config.yaml
n_layer: 15
head_dim: 32
norm: "rmsnorm"
norm_eps: 1e-07
tie_embeddings: "early"
init_std_qkv: 0.0603
init_std_down: 0.0
optimizer: "adam_atan2"
warmup_steps: 400
schedule: "wsd"
decay_shape: "linear"
final_lr_fraction: 0.0
seq_len: 512
doc_mask: true
Each number is 128 + 32 x the weight over its row's rms, rounded and kept within 0 to 255. Layers, rows and columns count from 0. Numbers have three digits each. The size before them is the row's rms in percent of the matrix's.

# up: layer 5 MLP up, 384x128, rms 0.144, rows 220-272, columns 0-127
# down: layer 5 MLP down (transposed), 384x128, rms 0.139, rows 220-271, columns 0-127
up220 100:048149097054148147142069158172137157089130144106155182100111124133164115120117085200115109118093139093122102160138056108150138123135153176152148147136171100103186119174087136170121151132128115165162123112178069132188108179109102140097108081133168162107132179112140182119102085147127150169063064121082153106142082124174124122124121110102109098113131096166123153104078177109162129138169
down220 103:164100172143156108087130101100122104184115128071104145171092144119176174152134137103153121132199117159127187125116207102168168132118051098103173165096127130109123150127157123142122111166205169164127155083116186143142087133159118155127165095140098107201163073153128107114126128155162145153096147106161161150148127088117103124195059105183106153107172120082144077134142096168151121133112
up221 092:132203139148167126089076114098162117104127101158073132116118122126129184143118101178113114102143152204094162152103092156114125112133143071062162152132154194092191121132160156160118123152136128137169163125075137072196088122119126149110054111138135166149130155140208128142137091138109129200158094109151168116163183143096155124129110177167178136070147141130142106140155098150184115146103
down221 083:125099098116112122122145149149077193089165191096155127176134090155147149160125169128111075170143125097077163037133153095158110178111131176208126134156152102130157125121083018125153150113124138124132103139167175144137144150139119099190139101118162150133179124125102130125137113128155151133145176116122048181143154114089142089101152130112077125174104164120090161129083110133059143143154
up222 096:174174103137141196076119127151162161155111146091031131127110163145178142196149105174109207105107113166137096139172157118123093080158129090103085152123159172138094098130103185106063092078106122139115161101123148147143085139134089133082066092121119151111140130107103113132115082156151069100115096106090171107118124091127201149101095151123079124117117120200115097123094118137128122133167
down222 124:136212083103129139119085109130173191065154108088105125179158161084075101102101148141090145134152121119130118128176107058128130133082092135100082124172087165135092096216142088117111124172120074153120099109160088106110152154155179129175093107146135097113115118081150117072106160140087163113101065140152101171164128122124173131148067158096145131136136172093120101127112107131065095094133
up223 102:093105113086117158088058101087104160115138095035153101092132173142039139060155121141136086128146133140097093122094070125102104147175120108095150129153100160113166115122153206119064140122148127085153181137114070119124094110123157163118169096143178139109123177067171132145128162137104107147090140130193127094085149144097123127142142080083124141127181126084122101151153113145142078128083
down223 109:116120110121131114162155131129090125123091171128117046088139188177089131130131106111115125128121083139077091217100142143084166122107178132133080118094104091129110140105114133135056077150071107134148120100133134090109106117150081117095117160110165110167097135108137167192111101177177087140106157098073068070146136187095116170067130164071083103149184158129114171129132120093119157147119
up224 106:083128141115121132197114155136155184167086090139146129126237133138134151156155141166119123144113054181127112110158097101087133125133125130109093129155154127148137075152147125106066145075115090135174141115140119103147112137159132121078102060066161096091187124100097115166130166121052141141097105095159131106102111061142157137099096107154147112075124117211120106157086164185114150118152
down224 112:108174150091116094175146171127127161146161089140091119099115151125124145092161157165200173112124067081122092137145128157118116076105135170110074055180156107140146132125117126114085141105100117155147078066111129150077174146148181196139107150096170105103127139183133121133122145104093129170168137121086194101115107103201164114148181114149114109117207106172153176162085149163130114126120
up225 093:134144127133125138130088116191127142146149089131118113217174109165140104094148115139084103115144137157135089163144147128135094090137081125147112171154163027162095138148202121152085112094061136135145099079113111125142114128123157134089118051151113083143073175127168173130129160122140099187098141180153099169067124151177111149103086063129106152146119173136118084139185123162094118095153
down225 093:144168144136127124176100120131092138133133072110143169146176209156136108141098104159108099172088125055124098134053178129124132111161160158138102138188185108158120115096135142171103124100125198154166088103100074184089107148132128051131111205132118084099113111134135142103121151097154169143128123098150122152143170089139117080133153122200139153147161085107107125102140083161115119169052
up226 093:075120092144150135113116093105137150111167112120146194172118134172155053154144118137101198112207173134089135159108104119107155145115098104115114074197158158108079128103086155178125101121159099063141115057122144095121056141076158136146124145159171127195099147113122144144138182092122144163124110064071150088161144129129117124144123102163187107108161152095094073133151107157137112143150
down226 084:151115158160148094081173064127060133124119154161103140134078092134105136149157129115162115150081139114128144093142144162112093123153138101156175131172154183151098102000132133117142134086141125117099100138116144122099118085087137150131146172172145118121137096153110130151104107146127106124138148164140120134110171098123176111147120144143159118132139135134162138137116106115134139117133
up227 101:138211134132116096154105083138146114151149094119074113104182194149120129082140098145172071121101137132164133204127115119104099107096091090170101162147204117147122113124129142142134092126117131126147102102141101145081177130187149221105132104133080115153137207108123097146100141103111073118095136157073096116149106164158149169081170114120177103090145140097150129111153204131067149128134
down227 096:154114117145168135134121103123059118160112141139136141143149184126123124071150122095187106150088145136129148152086119104112174162109124133173067160160138116120127188087134156163162081126125099169130102141150104125074169079104102093137135119034075173138135189155097125206172139052152112134110152142111071139152086146095151134093145071144131135161175165085116114092157186141131185117090
up228 116:113094090162102159129107174106138135142129089123124178156151182158051157145126074110095132099169137192118138122118088167142132142167123132076145140145104143106143121184128144118126070135168070110088101158115105149094108138101170103155172135134139078168127177079109105103092159128114099156217068083098126141090143179120123209119131176129121118174084093181108175144124098167130140177167
down228 112:170059114120110101155168174103126064172160095120155105169178129093089150159129117115122121094157122130088144140100112136164128101147149145034090075100039150060153143141176175101108114156135099091167118105195091128107144083092160087136133169133143154180148132122099093181129107120125146096172111130116172150139119192073115187138141148111078153160094149141094162123140097152128130152151
up229 097:147147145215126095163133129179180136152156126122165126155150116138128060101062187194089125089140111153112096143097143150062092174094046142112130091109098135110123130158153120132158092123147120136114176075166158109090159123134114093116120101181108045127123143092147109122141141080185086168133129141136102077130078121193188140104156122151174089152112108144113132153093164088163144138142
down229 094:131135089090147159080088164111152124138164099132046121140095153173176156150130128130122162206117143166159165127097121107115159146141106176139118117100085138155185213085097185109117129180186125128178113149115085168127138132128133122181169147120115185143125172119104116144153122178145185169126177174150101144161162155135103114135122053134161144111208158070117123155166124086158117127128
up230 100:150143093156128127118117122147136154187142177152110062128162194144172173108132113191155112109127160133139116137126168125099051103099185129132179124192101127194088152139191160083069118137180125165088179116134074120158132128154136090131141134127060128136157102128141122128087139111138129150172114174122153097118102174162112235141133114145166118120084142119061159172116154117167116118097
down230 102:121141184126142118134077129110150108136126097137108124185073156121123158126168111077189092075082106118128165099097065179122143100162128105054161136113121125142162133106158125113112079155182172135177124145139089178191142157100093135174127167142092096128130071120204184113143133199124086098198158141119110138158120165067095155166106089141134095131121098150115094135118070135104126158103
up231 127:159144122135101155099118120095130162129101100097121153152113125151115118147162094151095107062169109121140172213090112114111134138104146108100105078164093099093133137169133187107159086157152098091171103156120085130128155118128126133115067148171072148109118175105174127071109157107118053140151054101163173121119165172160088181129195090094117102086065152164134162131126164206139104114113
down231 127:126168127135152135107148156068147088163083124141136173208141142090118135162172115093076142085119119146103150185084090206117126148080180173110120049174116105117157185152111117163147093156140122108139083138142112150033141096112163101096105158116099177085113150178151127085129107068115070151175073117123167128125152169109134143178171115089090114101109128156135136117127147144127121151121
up232 095:111097075123155086122148141175128144139138107126074121148121169165027168136095096126132142106161107116063074129128111128086124126166087124147159126194171116153143155145149134108168144173118103149161098124162085157180106111102136185073178088088147116116120150085096098139090134152120111147170114132194140120114077180153094170182107090138110117144119089156068150149108145155098063099059
down232 094:114120074106112118152195134114082143131098105120124071107144139087081134159170130111134155146119150141102123110132121122086156159118110139130152094131112103064177136178185162157091122132119109145168056121161103155172107161143105120135119139089142104181152126111024102147173176086103080171141163130144165080115097115157071129150113138125148085207141097122022135113176155117096135139160
up233 104:122156146181135123111142145142179135169178141088124192108127142153094136141123109186110150122172131152165131109077151072174060179118096154120101165141132158158122117146186139093095148144173072104139202149122168114082120114093133163104084134121143106136166142107155102106118118145126089133139143114143097175169023142136182102094139119139148100128097070169120130120140210139145051167166
down233 103:121178167121137163145140135108138131076140146138105159107128092104126174168146109122097148141113112067141133173077152116112099172106125180119160109085130151164145132131134118183095153122197105147164129084085185149095132151093122129212167184087143165098115109164143147139118118215105149071134208122154105138098097164114073080102094073171156139160131138098118160082175133099158072138159
up234 092:143172160141153119186093084151150178134092085131084160150191187176078115088142080132153126092098154130142118164127084105131144116113089141147107157153166095174113131144151152134100112070079086143130119095158107119146115130190129183089120073163112124179168199079176121160099101156081106109106146130144152170125170157140130152056200182150187152126152125104118110113124133133111158170158
down234 091:127100123134158144114091094130097111157145116141111097168115171104138128094164117081199130162075155092134116101092127081131154149128141149201100174107164115090168177122121118198143077112121120155196107144180115104117148106058121104132089114038118175138115158134149124143171097092169105112110147153148082125150075153103135097105164128160061149161145186091107133135151176123163201156088
up235 089:036184103081143183062070101128122182114160107111154126137106120167135147063145171129171129100137090113095101153109061138092134125152181137150104127082126156108120127157097183171081162138161123137137127139137089117141101127134121172154179131117110141102106187062138094155106092094142161166142116117174143184117133150124091129183150099130133130103202164091185134095118087139125058114121
down235 091:173161114115094156179203189100110158130142118154117118112154148111107151134119166120104128151174123169104109105090100112106101120132110120136128125112127152130104102243082083110118157094129079110137159115164122124120114121186175118172122142143165104156075108088077111124084179147136168133130074140061159116204116123116068214134203103160115120123120175102099113117149101155075105135141
up236 094:051172080087169159170108138155142207124181133145153136120116170175086095104130155178131126113129138150099140168152162090141144131118149044159078136078120143074153133151077130149122119116144037117128106111183112116157085160146179137107145136106116088125101197102127116140064177152109112120138091107124085105180132125148116164071142122078144089108150119144095115111092130165065103104113
down236 109:151125129073154133130122125106171128114176087107134067072106095104107141103095150090122131126146103182088168183069125145139159081153139143156077109129117089136145149138113093146092080167139111177134134111139107145111122129060181103098122127118109091133107181099101144145104103143108124133101193116100103054128192143081157161130160086117074159128215142072053161091109070138116096105096
up237 089:108220143144128119173083135099217187137164102096071156174116143128139081144141149145093123060173115063137123145144116091076154097164189101084104180155095154105050132178159124118128112125125126095108156099138153167087186167121132154161133126141117163068155127105174135134167129142132115154119117118179110141090169118143109129155147146163193133052120119156134108118123155159129144128096
down237 089:098114191134107086143144076106181115175158168118097197119128130084149113155172152126121095092126136091119131117096057145094100128143146110124130135166091129089091114167139158110119116122126157149116110203149135149079161064094117126133122138176094191125109177084093150107235146163186110078143141133147149156152168078078118078117106128125165155080146133123191138122115163182141157141101
up238 098:069110133087085172116131163149112207114141130088153165175123119153102135135128063117127073129106097164095095166138155065095096116182141156108093108094094149173082062137112102132101113147142098091117085129175113119096139155102173097057124119125144135140154101112140159165096096097114117188148108132150150126158150139187148126092235126104144179103124109152147068162115117163117126198131
down238 100:126081152165160171153192104144129179157124123165100128135130142074133090129176096129176112074145091173179149148131079162141108132070085153099117094119182137123092130046102101140113139112070137133137081114116170057115160104071083096077129208114146170130107121148134142163099115068082139107135105087106129131105079115134173110135170105131141199126158134141170131113091109158097152169136
up239 110:149149115110103150145109122155163139136108132134054211150149143109136086184077085091119114072170182120141074132150098109131056161136130098076078138177128100141065118157113126129120111157158115137099137134191118106116114095095193173107094113100067097101096108126157070081091189149110139146116122110141176101081117088164165145177123173093114116141077103122113080155167126119118143168159
down239 108:121114162163162134137145107170144117124100161175146192080112128032117168149084113129122090128121087161123149073123116087141088159111115088182210149167097085156083125119076117186158053152191124164103151106117132111124101143139125175136128095122134123117093126115163116081114122157111090081089115153153156128086165033097118141166083161129160115152143124146142116094120077102105096155168
up240 100:128127134094084165075070103087120132148123106110076109134207129134143164133127108127097105125112130087110115091095137104181133116185175145130106134120160169191119142127149166154098147158072115146140157151141137118083070110162087145100150118111114146110126200076143086105126128135148159142045113122109138078081170083111169140102167094102044083061113111082104091095087161163150150153094
down240 102:144146114143152148139158112136135195095127116187129093092121154113143133191154180095114179061136051149075096154124146101096197190109126110181098112157100105114119150135118089154126150052170162109077113144109108157157126099149180174158105150218119109115113112117153140080141135113081074099132150161142103107105122139144147140117133230160087109151131191101147157109142148125121154130139
up241 109:107135064074137200100114095206135183098097156111112127124133158138094124169134126125140128098092133134187176126183146122104130137167149082121126159121103139162144112179108186092046136131163080136113145144112068139164146122116174186081131074154096208185116143112179060136105149126129102141129101146077210110161116126102158144099125116142130084143117139153148134144130119172091093147150
down241 117:083166086167132140124148115171133130154147068099115145111095151131125149164113158143139160137149163105155079090133118113076158106132105137162186116187145117152122133178128095113157103081168146150095180167148125115105166085175169155112103099206175146077093107132119121117073155125149130123114159152121083169129177201156150133170100188133121169158172158117077128069101190131108129071061
up242 096:113104152122146128123115132095103162152109092114055104090185111132106166100152099142077161121161184113105150125137102094129113182113214046091160077175121183201133110132117141146125150116162106145126162139184122154111121095097167166101143128166083165100174139123181097194116127162153098124093111121116140094149081171122141135073174159084163095131182077123108129126124189125091117162123
down242 094:093121111090129174114101104129173112072096135091092096111081181102126114150166132093126106163145075094087073150092145144140154056123074115155128155070160156088116124100125084122135083146132166152139095098096146071158153093174154083136055115100117131143122084123135144112133123089146218185104202109154172139098144103121085087096103171180110114143129167103163143147125139108161138174093
up243 101:124162079133128158127114097162116169143109130128101126188124146139162131168104104097075181073141078114131090191171152118086086160145158113153116150139130170095122148182124181124095130114127087160104140133111083122140075136084096125107111092119068163163095120062153093155121058113182050156073107101143118104166043088120117182114081141105147128137138107149109128137055158091154130148115
down243 113:091158092109105101098129148127109138080146121108113145158177150119139137084116144146075171096140154127120112109150131129077092106119095116093144135192064113116114158210150126133128121134166140153134091100145106128187179104171171122110099128237175115104122129110166022105159131103144159152108153085166152144167156142099150148152099117140145123217170137099135118137142136120102136032155
up244 098:145120097110128139182162100072140143169108089092075151052113153159128162120110133135110163098146098132198068102142104116121140105142094144146125123174108131139101175173157186123081120122136139129127157140106116131137098146104160116122125061160173161163148119141118131074067129114100146119055114125084161109146111129150145157132183153062150102077087158160113135168084185223081084176105
down244 095:120121111115077107115122083099084134127113074150122135088155114140116121140103148098127153133111143100069078086074150136079167096133129143143185071126121112167127173171183110117140106079165142129123121189200132163114141088150156203164158146167091099160125155104167162079113121124135215144181133062073086182150130090136137131128092145138154093147162165096053145159082139118127127120120
up245 101:122114106114137139105125136171152106072114105044073120205130114172116147171138107116155139117195160104083080183113130112083164076172117143153138130177129099123118105142140102111115150167137115107156145118186108143136117163114103155081161079136127102184156138070163103137079139147072104157100131054154161155093127107215072118170134125059132091178097127127110102117148139096126103173116
down245 102:131126082115115135130150138107061115077119111084165094114149104103137122082093083137123151134101153175104126103087157174101163228093114123128136119117066154082127184130225184164055132150150153144140172159103118165136103123109117128068129110100168102119132072143091113150156121139094110121130163067144141109086070115084090115136098122182126182149130119117070127073167136141097146136157
up246 087:169122148092149180115109123127130168135118116125125148132127185124144134079114060116078102140205122110163127162146147130165158160173126119145127131167093116184132188142131101098031100129121097071169135108071106140106051103177164157111043122118113179149105165084156153134103158181129117105130148177070132092164167142193135115114085106148124127126112090136173113099138110155177094113121
down246 092:117125164116175151106113083073071120105055128136056129149114112105073128183156134103098142124171140098187144120100097148131167118092171162135160155171115090080200114110080116143157141143103174135118138110177100083164175151140077070113168120112126136163102093081163127133157164167133165154183158136139141163118126122165142152105142147118115108138170101063074133174134116217137123090139
up247 126:160136147146182169150115124158130125153131154081188171172129153160131097133140111096101054098135114179133106151120144133146111120119124142126137158098155138117105080157131120091151131152080144099232111127140126098074083065121155124094128130141149172113122135123127186091106110106160163168111050054142128120133095149139169128061140175126085184055115116190155121142110138162174078171173
down247 150:158165167196155116123098116080177062178122149120100139129133153109092133185144110162126132141192084179157107156151108096187167124131109085087110108156170110154141165165111154208179126132118103144168092133152141064140130115128143111095152132114143155177120141204113117084081149148145159122094083152090086160143149151106112153121148200133129137087141154149116118099091115078205079124094
up248 108:191136112128206137109126118154124153079127139120117155177142127157122134120066135170089089153184192130114105118141125108071090142110119149126098138137180111159087077190126142094069156153072093142108140118123169127118092139184130157060098077134156098106104110114171132156128082136124124149155115148193160123087145108156151147114082174172167128155064129134108066148084114094106093196172
down248 095:183094130136167159140167156087027063079132178130160108141159147127090146128083119127149117157100110123163136129092150086124101169138153149132113139128155149123155154140093154146142128190131109150112094155136155166085083124087122153070161158092117171103068077134146134126116072125049166066143135091136133106085163034143118146123089139175090104153098141175148111087154077136135109119093
up249 094:138188134142124141138149097177179124158092098119078097164111123117149156141158153156094089085150115198151164108160138149127056100142100083103118145161136114152154123129116181113104073139100116085146162152164151115084096070111180127094128128159122163130154174112134157078147138122142105143156120107066169117145106142117206103167141171190105125113093030144148178058093101153178140145146
down249 086:158160107119127140129121142069106159096149153144096187117114149064171182152087141124158119164129131142091142075169139119138153106142120138171110137152091146087143168115162110121114167160091164147102118135156193064216133138133117122207176137135146142085104131153116116108186112061119131082156112130104094154069151053154102076086127088112133057172138114136077121179101153150133088122102
up250 093:101108088160157147106131079176131140093091136085155164131151108143169100138125164177099089124154134157189108110148150092137106155123108116139160176092120153100080128179134138091117115178138096095147114182094163185129118176174124147103125028159187131152143135104151051129148096117165146119129086110114177124145098127176193157116151111139110075143119206115122061148091129140171086147173
down250 085:159148118181148197160173116072113070078131148121112155157102134141164134157115127145162139161128106100153156150132153159143135116074135183169108099136150140193169137094107088111140144181152114137082179076183162115127161111096066131119164174121050089132113125094111116121186115132165177107105194133136112106167132090113105138170087124118154135145150094136117080093139084183155150128037
up251 104:080125088131196133145090133158141174122098047083147185177137125168146070103088112117108086087167157131162127127136111123088152127132128126130132143129126151172127154185160155151112112095155091103202176105116102101127132100112156138178143099082183157140164171088149125133095120096130137158155057108148124106111101094142091134044092156187100176120155101121056103147114127187160118141162
down251 125:103125148115187148097072130139099137134136107121102124145165166140102124109091150175132134099176145150111063101135126071120118163106061147150101060151128152134093112204170087124140151084166112120127095132081082150115161128161139109140081087191148105106163192108160086127146131079127138169144133102075122156123112135146150144061161137145136101187159131096162102173066163213065142114136
up252 105:134155124164082137132122113154185168179135109140098173164171156138116155139117118121102105128120176179081107131125118161098083120183117136073123137147147126137131075178139116115093143112068108084128160183148123120058152182164129088165125172153131106110151131094165099157088122162208089131167119084136177152088067158175111156158198144097193125056092107146120176165137158130130139131152
down252 103:161096182179131105112127131091109153171134103105156065154138182092154161187105119133096134146126116125085148103130083156101131174144166126135075119186083135110104159141073098108142092170136112100151096118162129060116138068127087105146134175159119168131147104126148133162106084132179159072175131128152112101098065179134101071196110116101133172134164131119179202116123061127131120179144
up253 091:138101136123124145123083145141119206169080129090120164165136184152126094129119052091132115110125213088182044141073113163140131098097093161112138083180136105205115113124162169162099108163092178132122163107146091167142069145074084118083106146164117146139124143099132116120131157124161137141122130078080119120187138152139170176090105131143168089134133165117112089150090177155112124155145
down253 086:061106097155153165073101089122071124136109083205114036116159107106153167169113156116153128160145102149088110116103124158101141138134180145138105102125136173113106147101109157152151129124102148139088155138133148137104149121127114163181124148084135101160120097125126057136186093127135097130124148173102103131179139148062171089217147145058123089074212113097168146109088132114135111103104
up254 090:139140139124212210130084134091129117141178098126159121167144139151104086153117173166103071117159149122130142184175052114105069161112122128119044160129131110092156118118118173112079106128110103150113161142139138108129103094185105137034129102178164082100108115100131101176075157136128071137159155080177106135118135116139157085113109076130115139136113149102166086114077122144178128154153
down254 087:155138125143142108108124123151095136102096129141125136138089164121119129134123114120077125156179074077182175182134143140093120138165158119099106191127129143186172163039080097160160165129149135142155098061121101064133081180142133108202140166100104089148108097220089141121106115129156085078133104125106144119186156083070107151121121056172134151133123109110117165134145157096123165148110
up255 110:186103129104122155122118134169161165110157090099073126143177112116096140172148125136099114103131113127099139140160126139107115142158105107025115056165112121127135068140114114112153163087190103071149115137203050135112151133135111118091109165183059144097151141104125102108109093112123085138117101108150140138048170181141151204179175129063125145158131116152147161154160115109116168143133
down255 124:159115123138108187157176144116151139128120084131097145184160155118130084182151106142095140080135110134110145135099074168121124118083142200063067051133073095121155085118108153090127126151163099119146083089134088143103147103140085123112092142117103126100135159156147140126083104092126157119171098147132157146106102149080159178095149065051176139123109073153158133119064122141060073170114
up256 102:142131096173129154138129142085133155167125102095104170150127125136152053087144113151098092099154142122108136124140079134048087175122120134129125134171131076057114116145196196088179134133173076137190172088118065109095127099099093087173124109196107093155111126078143170116095106106175118123129113114140131101127089103149110122136092128134169099143155092104136101116085195094157090181082
down256 095:110128094124131140110091142146073123080101189105122134130122197159149115103144108154069115129144201095186164142115140066151066177110112170124172124139110124123115208104176125119107140147145130126118076147067148129169097135159119104178167110115180169122200106106150131157127108159127123087098164086143087104093096156174126081169120098141104072197149126094144118117152112074165159102171
up257 099:114135082085075126117131120119158143193093116092126108104129156152114153127143084176057114129146068157184107128128171090148112076143108099101097156143155208154107190142114109136130151118107149084139133145145127145107148096126167120098095129144121162163154149132120015124117181064093151136088129083101114098084087079138193163133142136119116078104070130120150153188114187115080112142119
down257 105:120138061107175176145167122174095149134135121155130155093163128086156138120151125140122175100068148092094132150140156149052144149071141069156106109165145088093123084107107077070127110059166146190117121060153150157130148151104140152083102128127137058111150123111119125179056158051122132139151124080160148097118113113119087135089123133153143081118145135166068126089127192127109163123104
up258 092:143136128108191131077092115130132135168130121114091181157131125165115138169180184098151141076116154126131115147121113147106170089134052136079151076109125144118174091137100198112132131161145098119111148090122083081086101171142105119125149088159092116122135172066122108083117078083079104178135103067152081180116148146089157112118126073196079104112082091074082142121142133128138064122144
down258 090:128132121127152108107150140172108157177096177130095160073130096023072058172213115132142117157121063085129124133094115205150112100118084155135120150136104136135068110069104097125104133130135084062113174101121129132128180124144119127156117132127137125171139159125142176189129153119068110177127188143173116119131096146076126077147126076161127092141096103138083125155116130137158126085130
up259 098:146112104153149133101130142141127134096047115078086147062113204136116102129120138171159152079188128147162150125134100098128200115131102143126086073130203107143116076131148154125129087142125091197143065111113083167143108160097135091124137070076174124177068175099137128143087090154132120159165086115144128128124123139167098151095129130164123054132059075143152127142144103137138096096116
down259 099:090111123095101204153210145138128091112145103114042111118103140082049089110170101142130084154126149108090110085102144151150110104145090110106156127111116192031187108144144130127109125131105141146144133143110156170158123145122116133108140126143142095115155211130068120145141123125143053104118145088151186113092159105116065141171117160118172125184111138137117149147190162128171152100152
up260 101:066176092083172211061097096203144201166165115147122117157137106155080129100133148097122140117123181140116130157139142107106163090170115143090128133112161080104110165127144140097123123154113068151184165110085163091119083133115175133143135138089173200073153136133176116157143135100152177173135079130144169152104157099105125152115141118165164111117066129172076114152148125141165100105155
down260 100:085146103189138136131138141213138105150137138137139105103072083126134082153175138097178152211130129194141104066184071107139126103142077119173146105140154167099112175155168160141135131122138121146137134139141109178147119121126179157123051098114139172119184136139143136121112164138142116163103130111137118159169097124165157097107122122174095173166109145133083183041086095166117175084159
up261 100:083154074149095148081149061114121204122145128107110132127188095150118088103107111113102042115182115156108109109125165071084049136139139098141052076176143055138183150113088155130124138161142098087128179098141122153069137093097167174164146132117070122115147136130179123122154151114147107130086100097125183152155128111131196168145105112146131121145128073145147110127122142123095123104158
down261 092:141095136155102172078239106151057143139147142131085160142120110110076085117106171116105146121140150139141109089125130133116052145088169090170138100152144093126118165000093124147170103138159152087133123078150116147126126100155164123156166126112105131090136115142187113159187122127145128068103140164113128212130115081127130175117111142141151129102112115111104107094145147106137132109167
up262 086:084103100153131134091075139087096129141157124089159131114124139160095172108118143128162129113132071102129151114097134103111175079178089181143123096097091107159090153124125157172178085171106137120112133124104184105141072122069164083123163127118159135121084205152144078118122155120138131165039121087153121113195140121127164157156183099128152153075143126127055111105098152223130127111166
down262 084:099072119127113137143135100126073169081077111137126141096118102074084104125115134162092150117083122121063184160123189122101096127096126093106120123113126172110074163078175097145120105143173120071108198146099174121149117144120130126154099157173073106112185095161089138095156109133072113075185169149114163099117104132133084154093122161122167107139100153153117191141125197183095072112111
up263 104:140128078101115114125136105138146152096082060064145132159116091142061101094134123142145075110146158180132131148085086104123134105149112164056086100074165127124116129127100100147111076153095110127132158123106123164086074175149160099171099116109113169140097156078106114069150118164164124195135084126179177109170112115169145183138096104166110081140070109119161150145127155193157143198151
down263 099:098078123100142154122160098119153165156070063117135177185122096146143088138119184156129092153119124123087184105115137102147074057139131140140160087021139186091120145082119098144169136142116135149129124186120136162143132114096153111132155098157170100139158183156088099183149112133171121162149129131111136193090103143100119134157118135122121117161135161155140160116126152231203152157146
up264 090:124060140098115175111055101176091144098088103156123095142113130117118131130062083126128075112106178120181131113139149111141031147076123148139129113145139147180072094103184134172101122101126134138163158135134166109131133083209125117121075132186159154120132084124175103132123088135172130099165096156178169116107117123168145121131157140161081154103147152123092118208175145097144157165088
down264 087:124196162154098139152206181127098075119153129131132132137099126104148121184128141190215127118115080139093099112082151128166121156116127117169121040127090148087128177067147115189145116122122145154104155108159129200168139106117102182116166129052044134180134181113129181104116120201097111122126134125127139138155125128116110127087161121143104154096150141166121101107138118093149140088121
up265 099:102126096076163167075037115071164185118092120098148100114149190128116121087091128138152186115132074092156110132111110128103107100212149142144154128169095095155133149147122119132123128102127109110152130094102112142172101167119185142110079098101162150175073143062119100193101163133150131137105104095091126105182115182174104137122092084187149114119144149152122116170115148153168080070135
down265 109:093090076081102109181148076097092163132074136159123109106152152068099159134092133133109136136126147121103094082093094171142148176074106153127164144142094114112169131174086076098114076131103115168142161136134087102157174105145111122115134127127176137182095077144166071106147141106188139132109139121089063172159074152134193101117116118093087109176085163080081176141099137131141131063148
up266 102:096117109087140169101097091133133136151121091093170141160150102176056146120078074096073130113143208074072137120177107141098162184158065094114065114115070144107150090150105191095094153140121064095123153123116134156159166183116151191102136116094114174176133189086110119157114137144107144130118092137170120136132167115135147152077133166111182104102146144161150139107175123123104110151133
down266 106:149093131118089123163104143120084152122071107111096122117104146123132130155100158101163094111083153105122148109106127183042128181119105144105160120189123134112184104130165153080122187123118106156159208097116061181145155123086154092122151115122179077137147139095073151142131120178127065108105116146200093132169175125095110138131077103164112141087154096079101147130166089132164068180122
up267 081:113143080118131180099086118118219153150143142062110135142146145234136119163105073111110114089114186135184123174119111104146141131095088132074057103139142143105142106151151162133083101160118111091189137103115162111114128162092125152084148103139112130112188159097151076137120122126128131207099050103086154151082149150184132180114145133112106132100100137125118076175136137161126108138148
down267 111:165159077103166199110100114112167159132177117108129123135163161168136105115163111127168155048130171102098139127167122111156156063125070153083129174164100126128148079142126146099091088099085128118188178100162124155082068134127166112076141056121119097146146111087094142136137124166119080170104092101153145167139111080119169142141091104168158129090082105135058094127127137103094080133085
up268 088:058116100090143226105059126121159121089168103126164112193136084161129132091134105109102057109135088094138115113089114125136125141196149104135171149106115061160207074116115110085137132123150140101122166143158087115124179112152137108127178150094133153103174202063121103165110157112147111150134096128156149130098134088120156097177109086177105177097156124125167159130107121130096155099137
down268 083:136118169171094086128194164132051113162101158113137109116128105157163134164053174143059179137119140153153147116180145130087159129159147136130137137147116128124138112152075147134213190155177100184131172104134145120123082141104195116165125122058087177138118137141091190117106124112157165104114095194097119113101207134093084188164136152138103118112167142113150108126132148121119117142119
up269 118:048118105098178103120132071196151144142116129137131137165139147135137106100106161153092129129179122136085112152153111147135098088133098084150122094165169121143108105146160109121085105122059061073116188089160131098079126126151134111131162078111045138128145130154147108138144176171059079136102078106119129119068136133174204121171130118188129115129110152148132159119130155102073060117085
down269 116:078154140073141092130181066166115145075123160161153092179109123105134107079077128110087124167104130168099111096126151132201074120122165064196111117122193160102148143096157112115102090115163082111130150100144124158093122109132148131088171092099135102140144122180113128145159161209059067058093132148126134148086134118123159091122110117184113106065114113126136158101108106105127118134088
up270 096:102122170106121086176098112162184161119142155112091086142129146151080083141175134217094095098163119114100184125159078127132168115139143119108086151159127122118122122121176152112087132071077117106135120115091095131169122090248122159098141117102104115118108179042161130138131188156135151157144097164125197113148183114118140146145129101135158131138120106105130130201114145111061122096125
down270 097:118104175098107101144114094137178163100117155146093078071092122183125137141096152136150060157075099107103131091098075120125124075130158155169096144223128091116119185058087131108149147083122152103105141133153085142116180127152130178143145158103130136136133154147105101124162117200175164156160137138120223084143147099117152129120104078101101103147159108109147167135065113091103153103091
up271 102:146136130167166144147094064125133157082077068068096130138138076169137147113153106111091134084132162119123121144159156129111125111079132168102099150073183152162184096113124184169142145083146124083163118140120076132095085160151148126133120105185158135101090109112097129198118108161184151163109101109119177156161110136089070134099100107138161191061141114162092142168164095121113048151133
down271 111:121142143146124099125125093127156131156156198130191121157153180135100147093111128038147137173109142096128098130152142180153155142149124174113110103093121146134135150130153113181169157184124086109084094195175154087173188111131085130132101126200152178118133193121149157052104155097122135150119125156158146102140183148171100102095173134203125136136119111127138136146175141160072162072156
up272 108:137104141084143135115105101149123175164118050125075110190097143122107094112149119106099135088182147127151078155145103162105100164106126120106138169104165149201161133112150193107154159125066139154127144075157048119030132157165144156143143100116155138149103137078123164121078210156143126125102114114105132153069159068103145125146117134157139086081147100073108134128123085132129128178167